Each number is 200 + 40 x the weight over its row's rms, rounded and kept within 0 to 999. Layers, rows and columns count from 0. The size before them is the row's rms in percent of the matrix's.

# down: layer 4 MLP down (transposed), 640x320, rms 0.188, rows 572-624, columns 192-255
# up: layer 4 MLP up, 640x320, rms 0.173, rows 573-624, columns 192-255
down572,098,248,208,204,225,167,258,164,198,238,249,254,205,228,191,200,285,242,181,197,172,200,221,222,199,203,150,122,185,247,134,243,247,193,172,237,198,179,138,256,198,195,175,180,251,206,233,226,203,291,173,203,146,255,261,212,183,195,135,150,285,192,252,187,154
up573,103,250,122,220,175,150,91,323,238,177,182,235,196,282,252,210,94,141,266,214,176,201,197,283,192,219,227,174,201,175,173,200,229,189,205,219,209,218,184,210,202,252,156,150,188,181,163,116,214,220,188,199,215,228,173,206,215,235,197,193,175,220,190,162,293
down573,101,226,234,175,236,167,242,198,193,194,160,166,212,216,211,218,248,241,251,175,271,230,195,188,264,180,255,188,155,174,147,188,214,203,239,265,175,197,197,127,177,201,216,170,175,188,233,204,189,245,189,208,186,209,185,170,186,199,248,195,139,226,116,236,187
up574,091,196,194,177,134,213,221,141,217,249,234,137,193,218,210,208,216,269,162,178,250,145,196,155,224,257,208,225,184,163,258,208,204,242,132,259,230,204,232,270,239,244,226,281,200,182,229,194,213,204,241,130,235,233,154,105,199,206,194,192,214,232,220,161,156
down574,093,143,122,123,185,212,209,226,178,171,203,227,245,151,202,250,263,157,200,178,237,139,141,222,136,184,146,207,212,189,301,226,291,194,195,226,186,188,207,138,200,206,227,170,254,203,227,203,186,194,161,276,232,216,231,196,145,212,224,204,200,170,129,176,103
up575,095,218,169,186,170,244,235,261,183,261,197,145,108,179,145,199,167,177,120,179,196,228,117,239,281,209,248,209,236,221,249,197,129,213,166,158,182,264,183,230,245,231,180,178,297,152,291,181,233,174,173,230,203,220,258,188,222,197,213,173,130,216,180,129,160
down575,088,224,214,190,190,199,180,238,181,230,189,172,202,149,174,193,232,222,226,113,214,196,244,173,221,205,156,220,161,186,232,252,197,238,268,157,212,161,232,169,236,130,283,215,200,194,184,190,183,161,214,235,263,217,67,150,237,225,165,208,207,186,185,219,197
up576,107,182,242,179,257,181,187,211,199,281,227,221,211,234,228,154,248,182,246,213,230,174,195,124,148,168,184,247,132,202,204,85,194,253,209,182,221,195,122,193,212,225,200,137,201,128,239,203,113,192,133,198,167,208,138,163,247,199,148,193,171,165,204,284,210
down576,106,248,164,167,247,216,143,164,98,250,117,168,209,167,231,223,208,213,176,253,154,198,160,166,195,210,171,202,201,227,255,176,239,187,195,212,223,235,204,199,181,194,189,231,122,218,205,249,240,204,243,246,260,162,237,230,196,248,206,216,188,258,134,253,204
up577,100,230,218,237,216,203,208,162,277,204,172,232,259,238,157,212,167,171,240,275,242,240,189,204,237,215,223,203,132,177,214,184,149,257,235,239,260,98,212,198,217,200,251,179,197,177,264,140,277,129,228,91,144,243,200,235,243,255,238,235,229,183,232,183,157
down577,100,199,155,179,183,203,251,263,197,255,180,203,218,185,219,213,150,219,232,180,192,140,225,227,270,216,217,185,172,222,147,239,209,213,171,184,182,188,195,194,237,195,215,228,210,159,166,179,155,186,192,275,219,92,163,194,239,215,199,171,159,150,293,193,185
up578,097,175,224,239,284,188,213,265,241,194,194,168,248,175,202,207,168,176,196,250,202,171,190,78,181,167,206,205,178,181,258,267,113,178,169,220,198,136,156,190,252,210,252,105,215,222,209,217,295,249,192,197,175,175,156,237,238,191,186,228,138,209,206,242,150
down578,091,194,134,154,235,208,163,220,161,152,191,219,207,244,175,166,213,221,103,234,224,186,219,162,225,207,181,147,224,204,165,150,217,245,228,215,167,197,204,211,208,176,226,219,171,192,178,193,157,166,293,226,187,103,219,198,213,190,287,201,201,155,168,207,191
up579,103,218,217,184,232,180,167,174,312,251,227,195,188,233,205,255,207,189,264,164,215,187,190,201,143,199,198,171,204,172,129,145,254,202,199,236,149,171,174,189,213,270,131,207,178,203,187,182,229,127,150,114,200,281,251,174,187,249,149,141,172,233,200,176,210
down579,104,148,184,177,272,181,258,170,210,147,175,119,124,232,258,164,228,193,210,197,279,149,163,201,185,229,197,175,165,208,152,203,186,198,162,169,158,235,233,86,213,181,143,153,291,222,211,224,148,242,197,199,167,128,254,215,253,211,232,190,194,212,195,181,210
up580,091,255,159,266,244,259,217,140,221,195,150,129,207,231,208,136,221,146,214,216,180,218,145,206,184,191,250,168,176,142,194,216,175,202,197,163,200,219,160,162,250,185,172,188,223,206,172,270,210,200,261,182,224,141,216,191,186,167,176,173,156,208,165,218,188
down580,096,214,202,260,244,147,225,245,219,225,195,190,225,124,268,213,204,182,230,235,190,225,251,180,206,239,139,205,231,217,238,226,149,122,170,212,252,200,240,200,228,185,264,152,194,243,235,176,254,182,229,229,281,175,255,181,202,190,217,268,194,192,159,253,137
up581,097,208,196,206,194,210,241,176,207,221,159,237,132,159,244,261,256,162,180,226,170,217,232,196,268,202,199,205,240,170,155,204,172,241,221,203,195,263,170,193,216,243,230,212,153,230,123,172,175,204,206,175,302,159,290,171,190,203,226,232,198,159,271,175,232
down581,103,130,182,173,287,152,183,191,156,185,196,267,221,244,248,206,154,173,228,164,140,150,130,223,224,232,257,183,187,184,191,224,281,180,207,188,190,208,191,176,267,231,157,228,163,207,227,196,172,251,270,115,178,184,242,201,211,229,142,211,201,182,152,289,260
up582,096,250,202,180,226,217,214,139,202,248,216,160,248,228,194,174,135,251,186,263,183,164,172,251,171,171,157,206,161,237,194,218,246,207,153,153,184,231,198,174,184,200,229,204,183,183,207,187,196,216,156,200,216,196,258,149,191,230,189,153,141,171,279,197,197
down582,097,176,186,191,174,220,170,169,247,222,139,218,227,156,227,217,127,181,99,185,253,219,260,215,285,242,223,184,265,193,195,221,276,224,218,164,138,201,160,191,208,222,141,191,243,219,276,139,202,182,159,198,197,169,253,206,156,229,167,212,202,234,217,204,245
up583,097,169,139,244,246,217,200,174,170,190,211,214,177,246,213,282,184,125,217,207,193,171,143,187,216,188,210,165,205,178,157,252,151,169,201,182,206,197,223,211,209,211,170,207,198,278,265,258,139,206,156,228,172,213,263,256,216,214,198,200,176,257,265,189,180
down583,097,197,221,283,185,190,227,177,217,166,200,206,145,226,155,172,170,138,201,261,162,223,193,202,199,173,214,184,188,205,213,197,256,111,186,219,218,198,158,154,209,165,169,81,154,288,264,193,196,208,179,159,170,127,208,207,190,200,222,220,211,183,213,203,177
up584,103,219,160,177,163,240,203,220,213,170,305,172,163,222,209,191,255,208,172,193,158,163,201,239,189,243,218,172,215,175,263,220,243,246,161,223,201,243,256,236,222,248,246,151,136,158,163,185,271,146,226,251,233,306,180,213,189,239,265,225,238,229,185,210,233
down584,104,136,232,121,168,131,136,109,234,175,241,235,235,153,223,112,238,180,205,175,225,208,139,113,202,151,235,234,217,217,240,215,238,189,160,244,205,243,171,209,259,175,240,233,181,186,156,182,216,231,172,193,135,160,214,169,270,271,183,209,172,217,195,264,177
up585,102,174,170,308,260,200,224,168,229,198,181,179,183,228,183,246,310,221,186,261,255,194,155,242,137,205,198,145,195,133,244,256,119,135,215,236,247,196,159,239,225,231,228,183,232,215,219,254,181,190,168,268,175,191,240,145,234,154,213,222,230,217,211,200,210
down585,101,164,200,223,208,197,176,175,194,180,223,222,136,157,179,171,178,235,178,201,229,182,190,198,182,160,149,187,166,263,180,217,222,218,233,213,142,175,182,172,211,183,252,218,168,150,198,192,121,251,219,221,206,214,194,171,201,210,177,211,193,197,216,262,199
up586,099,188,230,250,113,213,209,135,160,208,171,221,254,195,237,259,204,201,175,199,124,202,229,257,197,234,265,162,191,199,147,184,171,210,197,237,231,181,193,215,220,217,188,225,227,244,200,204,253,131,287,167,212,115,207,157,177,145,225,231,204,237,174,196,174
down586,101,225,199,202,230,223,166,159,202,140,149,214,121,148,192,168,285,179,135,204,160,139,135,244,224,184,187,222,198,201,219,196,171,137,182,160,176,283,174,188,186,211,152,209,205,165,241,180,259,167,146,223,170,253,270,193,144,161,193,182,234,170,195,225,212
up587,098,120,237,232,175,211,190,149,223,133,141,170,184,244,239,160,213,198,201,184,239,201,257,199,237,218,170,258,154,165,225,257,161,144,260,190,172,183,174,163,195,198,248,247,162,216,131,159,197,246,210,171,229,174,142,247,193,192,227,176,190,296,184,185,235
down587,098,239,171,178,190,239,190,235,165,163,230,163,240,159,259,244,197,192,241,182,269,198,205,218,246,176,229,244,179,170,222,220,243,174,267,151,165,214,180,170,226,205,253,215,236,202,155,196,124,235,237,238,174,274,171,181,181,244,179,171,164,129,160,220,164
up588,095,207,199,150,158,191,179,225,192,170,238,168,224,181,165,265,203,212,180,261,201,234,213,108,259,219,189,206,164,233,241,133,216,235,238,156,142,271,146,280,199,161,228,189,134,214,176,200,154,200,259,233,210,233,221,228,166,199,258,224,139,203,203,183,225
down588,091,208,260,182,192,218,222,210,195,162,166,145,208,301,204,190,140,156,240,193,173,240,225,181,131,211,161,223,238,228,135,193,248,137,170,164,233,161,218,215,190,274,184,265,205,203,187,152,215,227,155,163,160,149,210,172,214,158,143,260,172,190,189,206,213
up589,102,139,119,203,216,186,197,190,241,207,271,244,205,247,109,192,209,163,261,234,159,220,248,177,199,206,241,193,179,130,225,187,276,266,194,154,215,109,207,109,215,231,216,234,170,203,211,194,197,180,209,188,170,192,183,227,142,208,171,171,189,207,231,129,205
down589,100,149,204,165,207,201,233,218,282,199,284,220,247,240,252,135,97,171,186,224,218,238,184,248,254,246,246,214,256,240,186,160,158,207,187,201,199,241,181,205,191,170,180,293,188,234,192,178,203,184,222,179,181,197,167,260,148,186,168,229,229,142,234,199,138
up590,102,157,180,225,231,207,234,245,182,242,191,179,229,123,242,198,221,216,170,198,233,214,215,207,188,200,149,234,207,195,154,201,210,194,181,214,210,154,246,200,203,227,136,222,220,213,243,226,211,123,220,234,195,148,264,253,207,137,238,233,196,177,300,233,163
down590,106,183,190,182,190,171,258,218,258,202,96,196,191,123,234,224,251,200,218,175,263,222,187,215,191,176,169,225,185,189,171,255,172,224,180,240,164,180,179,247,77,168,200,298,221,186,198,239,185,198,214,220,210,146,223,170,226,91,168,179,192,155,221,267,223
up591,097,250,142,151,147,229,193,199,177,209,188,155,204,201,222,180,186,129,128,103,229,210,239,171,171,231,180,206,201,160,174,126,212,209,197,187,216,224,171,318,197,177,165,237,224,170,207,207,188,234,186,186,180,249,208,206,279,232,133,241,239,160,155,163,185
down591,093,157,237,154,200,166,274,193,255,214,198,264,194,231,245,166,215,172,166,178,187,193,230,178,228,266,206,278,181,138,203,216,219,271,308,188,143,176,237,166,262,249,270,165,205,202,186,207,250,242,242,168,233,224,206,262,164,173,240,206,209,191,223,228,176
up592,103,263,177,159,192,258,239,217,199,241,241,193,318,272,216,197,156,176,213,160,122,270,278,199,157,261,176,227,169,210,141,208,237,165,261,174,244,166,206,176,207,198,160,186,108,223,157,164,213,207,186,139,202,204,203,184,156,256,131,172,240,116,162,182,209
down592,103,282,244,109,267,210,183,244,166,174,209,226,211,206,212,211,256,207,201,117,244,221,153,118,204,98,248,167,184,191,213,253,211,164,251,191,217,131,116,140,266,194,184,168,185,226,113,174,156,185,223,230,204,190,182,199,216,178,174,204,226,156,136,209,228
up593,102,191,176,201,154,193,247,155,228,214,218,194,89,262,274,126,172,162,131,218,155,235,248,181,138,216,149,181,196,231,270,156,201,196,188,203,208,192,197,182,192,190,191,218,254,134,196,181,248,133,253,186,250,250,182,132,207,164,241,194,211,194,200,174,187
down593,105,181,242,141,204,235,166,204,205,154,216,225,198,173,220,243,251,198,191,192,187,222,117,187,184,209,140,224,155,244,195,208,161,230,216,283,172,185,282,174,189,121,228,239,187,255,184,228,203,159,170,182,222,157,179,191,158,157,246,207,219,166,184,166,114
up594,100,228,183,209,208,259,287,143,220,191,151,243,203,236,220,174,192,164,228,146,185,182,325,210,199,149,197,225,178,186,180,180,243,205,194,192,137,196,151,208,153,202,170,227,132,252,233,227,181,214,212,220,128,127,178,219,245,135,141,282,227,223,233,167,192
down594,100,178,221,207,192,212,228,137,238,232,146,247,231,214,202,207,180,150,209,208,240,147,193,193,190,194,210,218,153,200,194,243,230,255,185,184,182,256,146,102,153,186,210,214,120,268,177,250,236,186,194,252,208,194,225,205,223,142,218,175,189,225,210,228,213
up595,099,229,204,209,211,210,206,246,169,180,283,154,209,252,160,206,131,197,171,245,176,128,174,276,194,207,245,219,159,211,261,190,164,193,195,223,212,206,241,187,167,254,245,204,219,287,267,277,214,203,218,204,232,176,192,196,218,222,197,210,264,191,237,176,236
down595,095,178,225,153,203,127,174,248,232,230,201,242,224,114,220,144,188,156,105,249,174,191,175,216,252,200,237,151,194,134,171,225,202,170,205,187,106,210,208,199,179,205,179,212,181,184,234,213,204,232,220,165,172,191,260,258,154,198,241,173,174,201,245,260,187
up596,095,238,190,231,167,110,257,166,241,211,256,163,231,205,290,187,173,178,234,152,100,201,130,159,252,150,152,185,183,183,220,188,246,233,279,248,276,176,227,132,195,166,200,156,268,162,180,242,241,202,207,100,216,169,188,126,191,249,223,197,181,269,226,156,186
down596,091,185,137,205,147,202,174,249,200,189,231,291,139,81,229,181,182,159,233,204,219,134,214,235,187,188,178,233,219,289,195,281,239,198,133,184,154,188,182,136,215,194,181,194,266,251,142,180,206,186,203,194,182,280,258,177,163,201,187,153,213,179,206,212,245
up597,105,190,215,187,187,163,215,146,232,236,274,190,213,272,279,256,204,229,214,140,193,192,185,275,172,223,191,150,287,232,272,187,163,150,192,147,235,180,147,191,184,162,200,154,143,268,140,237,218,80,233,242,197,193,181,256,191,202,199,190,156,177,259,219,204
down597,099,146,184,182,182,244,194,242,237,160,247,199,151,220,245,229,196,163,256,218,186,257,234,181,218,177,137,175,163,174,199,228,214,214,175,224,220,112,240,212,183,294,84,215,196,245,175,205,236,229,189,202,117,252,166,206,163,164,152,182,174,208,205,252,244
up598,108,245,306,231,181,285,191,237,265,233,237,217,210,178,154,191,186,213,210,231,232,233,207,147,168,170,270,259,161,180,133,148,276,186,249,128,209,168,203,160,153,277,193,220,241,197,189,214,255,208,203,193,195,117,158,127,211,209,167,183,191,137,195,173,180
down598,121,256,204,282,190,264,174,254,249,238,242,207,165,175,152,247,136,164,234,145,249,170,136,197,212,171,275,160,183,216,191,183,286,144,197,185,229,211,194,110,221,212,197,261,198,238,213,141,223,178,164,192,186,196,192,151,203,324,218,132,173,182,199,129,210
up599,092,185,201,183,212,213,184,171,251,249,252,222,167,148,151,260,209,239,187,266,224,81,213,235,241,191,165,278,189,196,223,156,211,241,169,237,256,158,247,248,224,168,246,195,199,247,202,235,183,179,218,308,137,290,137,176,165,211,309,192,217,205,251,172,161
down599,090,171,202,219,246,187,220,210,143,215,139,205,205,297,237,163,231,180,196,182,204,248,174,199,227,188,157,189,172,156,234,196,201,187,173,185,195,170,132,138,219,180,214,121,173,197,174,263,226,265,216,224,178,166,228,146,228,135,194,239,170,157,138,258,175
up600,096,154,239,194,225,196,225,233,202,190,158,146,212,219,239,197,193,174,208,217,164,178,124,212,168,260,240,175,236,133,206,200,184,197,146,151,190,211,215,256,221,179,216,210,179,166,139,174,241,262,181,186,153,135,288,205,160,217,180,172,148,233,228,266,204
down600,102,184,247,230,220,190,191,146,219,268,167,196,196,177,218,198,244,218,148,239,204,146,234,210,233,149,178,177,206,196,229,237,183,187,198,151,228,210,207,217,202,179,232,179,275,253,196,219,175,170,144,221,235,146,213,240,198,265,110,290,228,193,245,186,149
up601,105,213,157,273,253,75,188,193,174,231,194,194,244,218,233,228,255,145,259,221,224,232,187,174,195,227,220,199,170,183,227,188,136,239,182,201,236,183,236,202,261,220,235,207,180,224,196,234,234,173,173,137,170,147,239,175,206,260,184,235,109,138,194,176,201
down601,105,207,152,116,188,163,226,144,288,142,209,159,195,238,239,180,205,154,244,125,242,225,221,213,227,220,192,239,180,99,200,142,193,179,152,163,197,225,270,241,227,171,141,211,251,202,228,242,225,188,246,173,189,151,225,209,278,205,128,252,146,176,146,228,139
up602,095,223,189,221,212,210,174,216,258,251,180,125,149,207,224,193,258,244,218,203,236,181,187,253,173,237,146,156,151,201,162,203,272,172,172,235,202,207,236,128,171,233,137,134,291,183,193,221,216,188,222,149,298,165,282,189,228,157,186,193,104,181,243,209,179
down602,101,162,263,214,228,221,201,87,217,153,235,253,167,141,195,183,220,190,230,209,167,210,204,257,240,231,156,179,254,252,202,223,188,209,214,182,235,168,195,206,202,216,172,247,161,245,225,178,246,154,157,165,176,232,206,181,162,212,224,180,204,261,128,239,218
up603,097,174,193,179,148,167,151,202,225,201,184,238,130,212,224,194,206,167,144,174,115,158,238,209,120,205,239,191,243,175,184,225,244,175,153,207,217,197,202,128,233,214,190,162,169,217,262,252,204,232,158,148,213,141,151,283,166,242,206,202,200,226,216,199,171
down603,102,176,164,177,188,276,166,143,245,204,181,173,182,227,197,185,202,215,197,201,144,188,208,201,169,200,178,181,226,155,134,192,234,262,201,208,213,285,143,215,143,140,193,221,235,239,184,176,242,292,181,197,121,139,186,258,260,162,233,154,232,212,217,138,131
up604,099,166,177,212,157,162,221,148,187,274,201,218,211,215,202,219,206,187,181,205,197,155,141,216,192,213,147,192,155,211,135,209,233,189,160,136,246,175,171,176,192,171,227,192,281,191,205,188,98,141,225,286,227,199,234,238,190,183,179,137,202,151,220,232,271
down604,103,182,189,234,223,220,266,196,279,137,228,121,246,192,175,140,249,235,198,226,194,184,130,238,202,230,176,213,169,229,217,245,178,218,249,211,182,202,178,196,153,184,250,178,233,140,118,189,220,221,166,214,189,194,233,182,209,245,188,228,199,220,109,202,227
up605,103,211,169,229,213,209,154,270,146,206,121,225,196,180,171,152,234,213,219,206,239,149,194,168,102,215,214,156,153,230,230,221,214,194,191,221,227,226,142,169,253,241,163,221,214,180,231,121,166,228,220,225,134,152,174,168,146,111,178,221,197,262,281,170,204
down605,096,252,222,232,236,168,168,210,235,194,145,153,178,209,129,239,209,220,161,162,204,196,218,247,210,181,262,209,219,236,204,135,252,222,178,274,179,193,175,235,174,199,122,150,183,133,224,144,167,169,209,198,259,242,199,164,306,206,182,150,157,233,190,173,192
up606,098,267,258,167,191,237,214,181,222,193,233,197,219,209,165,201,176,195,177,267,260,195,185,215,217,220,199,183,197,137,171,255,157,132,199,94,161,168,183,155,221,141,206,151,172,265,189,192,229,111,174,197,180,164,98,208,239,216,268,243,116,292,261,236,160
down606,093,223,202,149,230,237,195,190,132,187,197,215,248,193,219,213,210,226,158,196,226,175,241,209,145,186,167,277,193,89,209,241,127,205,191,217,252,126,193,179,268,217,202,155,170,194,225,166,202,194,238,119,139,220,202,190,221,180,160,264,273,180,165,296,243
up607,102,194,124,207,278,234,202,171,263,316,229,160,192,144,241,103,206,266,177,238,189,236,212,237,178,174,255,212,167,174,208,192,189,150,129,211,171,183,199,161,185,220,209,224,202,173,230,254,216,134,250,168,223,150,244,179,150,216,253,159,215,219,193,253,188
down607,105,137,223,192,206,217,162,182,281,197,204,173,193,253,207,188,244,224,179,170,261,205,266,190,195,178,198,208,212,221,231,199,243,177,141,210,194,231,161,162,239,207,143,242,215,328,192,236,173,236,190,192,204,193,259,171,139,142,280,201,209,172,327,236,235
up608,109,231,149,223,171,192,249,199,205,233,209,205,231,176,226,246,155,169,147,252,195,208,173,246,258,229,225,213,252,165,188,249,158,223,203,237,241,212,176,197,190,191,160,203,182,192,204,171,206,174,231,204,203,185,233,206,161,186,165,189,214,167,256,198,185
down608,111,111,177,209,215,194,227,126,174,262,235,206,215,176,201,160,195,218,140,220,132,206,155,229,234,208,199,246,240,225,228,180,155,166,221,141,155,185,166,164,259,202,208,141,177,258,195,148,184,219,194,185,264,188,208,250,220,262,228,201,230,217,186,260,141
up609,105,194,175,221,200,203,259,203,182,190,152,191,179,248,247,207,235,227,217,210,157,171,194,107,175,154,210,185,177,177,212,150,116,110,194,213,247,186,264,231,176,269,222,180,168,225,188,175,201,213,188,163,147,236,246,232,209,166,241,207,207,196,186,209,237
down609,100,233,205,205,232,198,243,206,161,144,126,211,185,298,154,162,204,243,116,213,221,170,183,309,175,199,188,147,162,173,208,163,231,134,250,190,218,225,208,192,185,223,187,200,191,239,208,148,244,265,191,206,260,131,238,163,152,220,170,173,188,177,150,137,170
up610,102,175,243,132,138,168,213,147,188,210,236,270,184,216,210,176,248,185,241,204,135,150,284,143,264,226,233,144,284,166,228,147,240,237,182,215,235,175,162,179,245,236,237,227,173,208,208,215,163,130,195,198,203,163,232,237,188,166,164,189,145,249,281,136,189
down610,103,166,221,195,268,196,214,112,219,241,215,212,177,186,214,272,229,161,226,140,176,224,168,99,296,164,203,151,224,179,166,187,202,281,179,220,197,192,273,147,217,137,218,170,195,184,141,192,145,243,212,121,251,220,225,213,160,191,198,210,193,221,248,175,213
up611,097,143,187,192,165,213,163,150,162,277,255,169,212,274,182,241,207,234,218,170,143,180,212,276,190,145,102,168,249,133,216,203,240,167,243,215,242,200,234,191,225,295,190,194,191,228,205,229,166,185,218,197,190,286,241,223,115,251,170,274,246,185,273,232,196
down611,099,172,187,200,247,216,195,272,141,198,169,222,125,156,231,196,265,236,225,217,203,249,230,196,201,160,150,243,150,241,194,273,210,200,285,140,137,242,148,255,265,223,194,119,143,167,251,219,159,204,228,223,171,192,204,239,160,228,170,258,201,281,195,206,226
up612,098,162,165,225,224,205,224,179,196,192,162,250,230,186,186,229,170,224,155,145,159,273,190,183,178,183,158,138,260,176,220,190,190,153,233,163,214,252,210,242,193,330,186,175,224,213,177,242,153,270,199,209,239,239,222,197,191,217,221,169,209,212,184,173,245
down612,102,137,214,189,214,203,172,201,160,119,210,199,182,189,146,197,247,179,189,219,253,261,206,178,205,209,170,162,179,177,190,269,144,182,158,232,165,183,224,168,148,262,245,187,210,238,171,232,272,183,263,273,179,156,191,200,179,169,165,141,176,152,55,186,238
up613,098,119,164,211,168,206,173,229,194,176,263,261,159,162,179,198,212,169,214,159,129,151,130,271,263,170,199,134,167,168,165,165,250,226,168,98,230,168,203,144,173,146,210,206,187,218,235,226,233,250,265,295,192,192,190,186,211,142,249,175,226,222,168,241,192
down613,097,172,250,237,170,163,204,274,228,282,220,182,161,277,182,165,175,228,196,195,161,230,264,198,225,225,133,197,181,260,198,212,187,176,174,158,188,203,184,239,145,178,160,195,141,266,136,176,166,224,211,254,214,237,179,190,127,140,228,130,171,220,182,187,99
up614,099,184,221,188,214,177,186,254,226,200,240,216,164,179,187,191,160,218,185,233,146,230,233,235,202,167,244,176,219,145,252,240,190,223,215,109,197,183,145,189,231,138,188,234,187,196,217,210,177,209,262,207,179,138,148,187,195,220,276,184,181,186,238,167,285
down614,090,272,161,226,170,164,181,225,209,208,190,209,180,212,180,151,189,192,191,231,237,278,258,95,233,205,133,202,237,157,217,165,190,278,112,184,230,300,221,150,173,100,183,265,220,178,227,182,196,184,183,196,171,165,211,164,290,175,229,203,234,169,182,230,285
up615,100,244,192,168,190,169,184,193,201,120,185,170,211,238,241,181,186,84,185,264,222,170,212,238,142,193,160,253,147,287,169,159,189,185,213,215,183,265,226,159,217,217,193,157,243,196,138,235,234,184,243,274,227,267,139,184,233,183,229,321,220,179,198,187,210
down615,096,155,218,203,216,234,157,178,223,213,231,198,187,228,149,230,193,232,197,173,209,170,164,121,235,207,209,117,189,180,173,112,202,211,273,253,150,216,199,199,190,153,206,249,174,253,193,171,201,227,167,166,173,227,197,207,212,173,219,105,218,211,237,176,255
up616,094,227,172,196,110,178,222,161,184,258,193,220,233,227,260,214,234,200,134,270,183,212,205,277,262,281,139,221,227,227,196,204,244,225,192,103,292,252,183,193,194,184,224,180,248,182,265,239,207,164,261,165,246,110,242,167,287,195,161,239,237,223,187,205,204
down616,091,195,224,170,186,269,216,187,252,143,220,257,153,129,141,203,184,220,238,232,269,233,179,154,259,205,182,182,217,229,157,204,239,219,200,250,228,268,293,270,212,185,234,237,155,234,219,237,137,212,172,237,203,234,248,183,111,139,157,219,226,166,251,160,126
up617,095,155,224,199,200,216,176,183,206,154,190,169,222,157,214,186,169,199,174,221,157,148,232,267,295,261,272,235,132,226,228,191,224,244,150,146,154,173,153,167,169,219,249,245,186,155,146,163,235,207,289,169,226,239,249,187,140,139,140,243,192,157,244,251,200
down617,101,161,205,195,137,251,229,218,288,161,164,229,159,129,173,200,231,132,256,192,246,272,231,196,240,202,214,201,185,207,169,170,190,210,165,115,226,225,227,197,192,271,226,195,250,184,206,246,102,184,299,251,274,107,171,210,143,198,226,270,161,128,222,230,264
up618,105,129,231,199,188,266,241,162,147,213,228,104,231,235,232,287,200,182,183,254,165,223,175,178,131,242,238,178,186,227,190,220,160,214,156,212,231,213,187,164,215,223,204,230,182,276,247,172,168,192,216,215,160,213,206,220,209,144,257,116,262,174,263,231,174
down618,105,307,282,220,145,221,205,259,164,190,223,168,164,133,211,202,256,227,245,172,193,227,274,217,169,197,141,196,248,237,216,220,220,186,184,171,235,115,150,211,239,268,135,266,195,263,181,182,146,232,108,222,191,228,197,305,268,141,137,147,226,192,146,245,202
up619,099,242,209,165,224,304,120,198,200,195,154,178,208,176,152,219,231,185,148,202,196,230,205,175,219,232,249,155,190,159,215,126,216,204,227,221,200,212,128,237,166,263,160,164,258,204,216,135,191,141,210,202,176,217,158,175,209,206,188,199,191,193,193,267,131
down619,093,194,257,190,226,195,194,208,174,178,207,158,228,267,218,209,213,241,190,212,223,174,171,152,204,220,199,158,168,242,246,197,146,158,169,191,264,215,226,194,283,218,199,111,206,182,250,221,227,232,123,204,190,208,219,195,253,206,149,176,153,168,283,217,245
up620,097,204,151,139,218,258,184,202,221,247,181,176,231,308,217,179,236,193,190,177,189,184,200,183,214,288,241,210,215,220,281,266,106,237,267,273,206,217,206,177,164,195,159,241,185,211,242,207,181,179,240,158,181,167,167,213,120,192,163,225,214,152,253,174,180
down620,097,230,279,200,191,169,197,232,237,274,224,162,228,146,211,181,125,118,210,182,229,172,246,158,240,215,163,221,291,239,226,160,158,152,166,225,241,252,193,286,220,207,152,212,162,204,155,140,265,231,201,227,177,188,220,157,185,215,135,230,194,177,143,236,200
up621,097,178,226,176,224,168,218,132,238,256,216,227,253,186,167,223,183,287,241,199,157,215,170,191,191,152,262,145,247,176,224,266,112,174,158,185,193,111,224,174,142,204,202,262,209,194,164,282,246,251,265,244,244,213,197,211,169,145,193,179,194,273,198,173,143
down621,091,190,190,164,198,216,203,209,267,170,183,236,214,155,273,227,145,180,149,278,277,193,171,197,185,219,237,171,190,191,242,187,187,233,215,324,188,159,129,184,126,258,179,160,225,267,242,142,208,185,220,255,147,216,233,266,176,263,143,235,198,206,204,270,164
up622,095,188,213,195,218,213,186,160,210,218,235,155,155,116,148,207,217,245,170,206,142,135,234,231,202,155,234,247,196,196,203,181,111,226,221,191,252,206,196,211,274,251,214,168,231,168,277,229,312,132,185,209,234,170,224,184,183,171,131,303,152,198,226,163,194
down622,093,204,192,204,206,244,223,239,260,184,226,141,166,178,183,174,267,219,122,193,239,285,265,130,171,212,149,212,188,248,207,263,236,246,228,208,272,297,255,219,176,202,234,188,118,144,126,180,167,183,196,260,162,218,193,227,190,182,168,138,203,248,236,180,167
up623,105,201,160,207,128,175,193,200,235,191,246,192,215,284,160,207,183,210,183,247,248,194,218,224,192,224,241,48,159,204,189,208,167,220,175,196,201,196,153,179,256,173,218,235,210,228,182,158,214,212,185,192,209,180,175,138,186,193,192,118,189,176,234,223,199
down623,106,212,211,178,212,180,219,157,205,200,216,243,262,176,144,215,150,186,225,161,186,253,273,309,140,160,238,201,250,272,188,248,179,209,191,222,220,297,191,193,223,187,187,286,204,251,227,196,234,167,172,185,193,191,217,204,150,276,177,162,214,228,176,179,142
up624,088,248,188,278,201,163,243,225,178,250,141,255,231,224,194,211,266,232,201,159,115,231,205,209,208,247,187,256,225,75,220,242,234,228,189,206,158,157,192,259,214,193,192,237,178,181,156,191,132,155,151,185,189,242,170,211,195,178,156,188,236,114,203,142,256
down624,091,166,186,95,216,146,194,173,166,127,184,211,179,219,176,185,237,221,177,213,298,205,183,236,231,160,175,173,212,267,234,183,189,194,200,127,228,246,210,148,252,197,153,225,225,121,147,185,221,174,225,189,224,179,228,208,257,234,275,204,204,197,152,129,145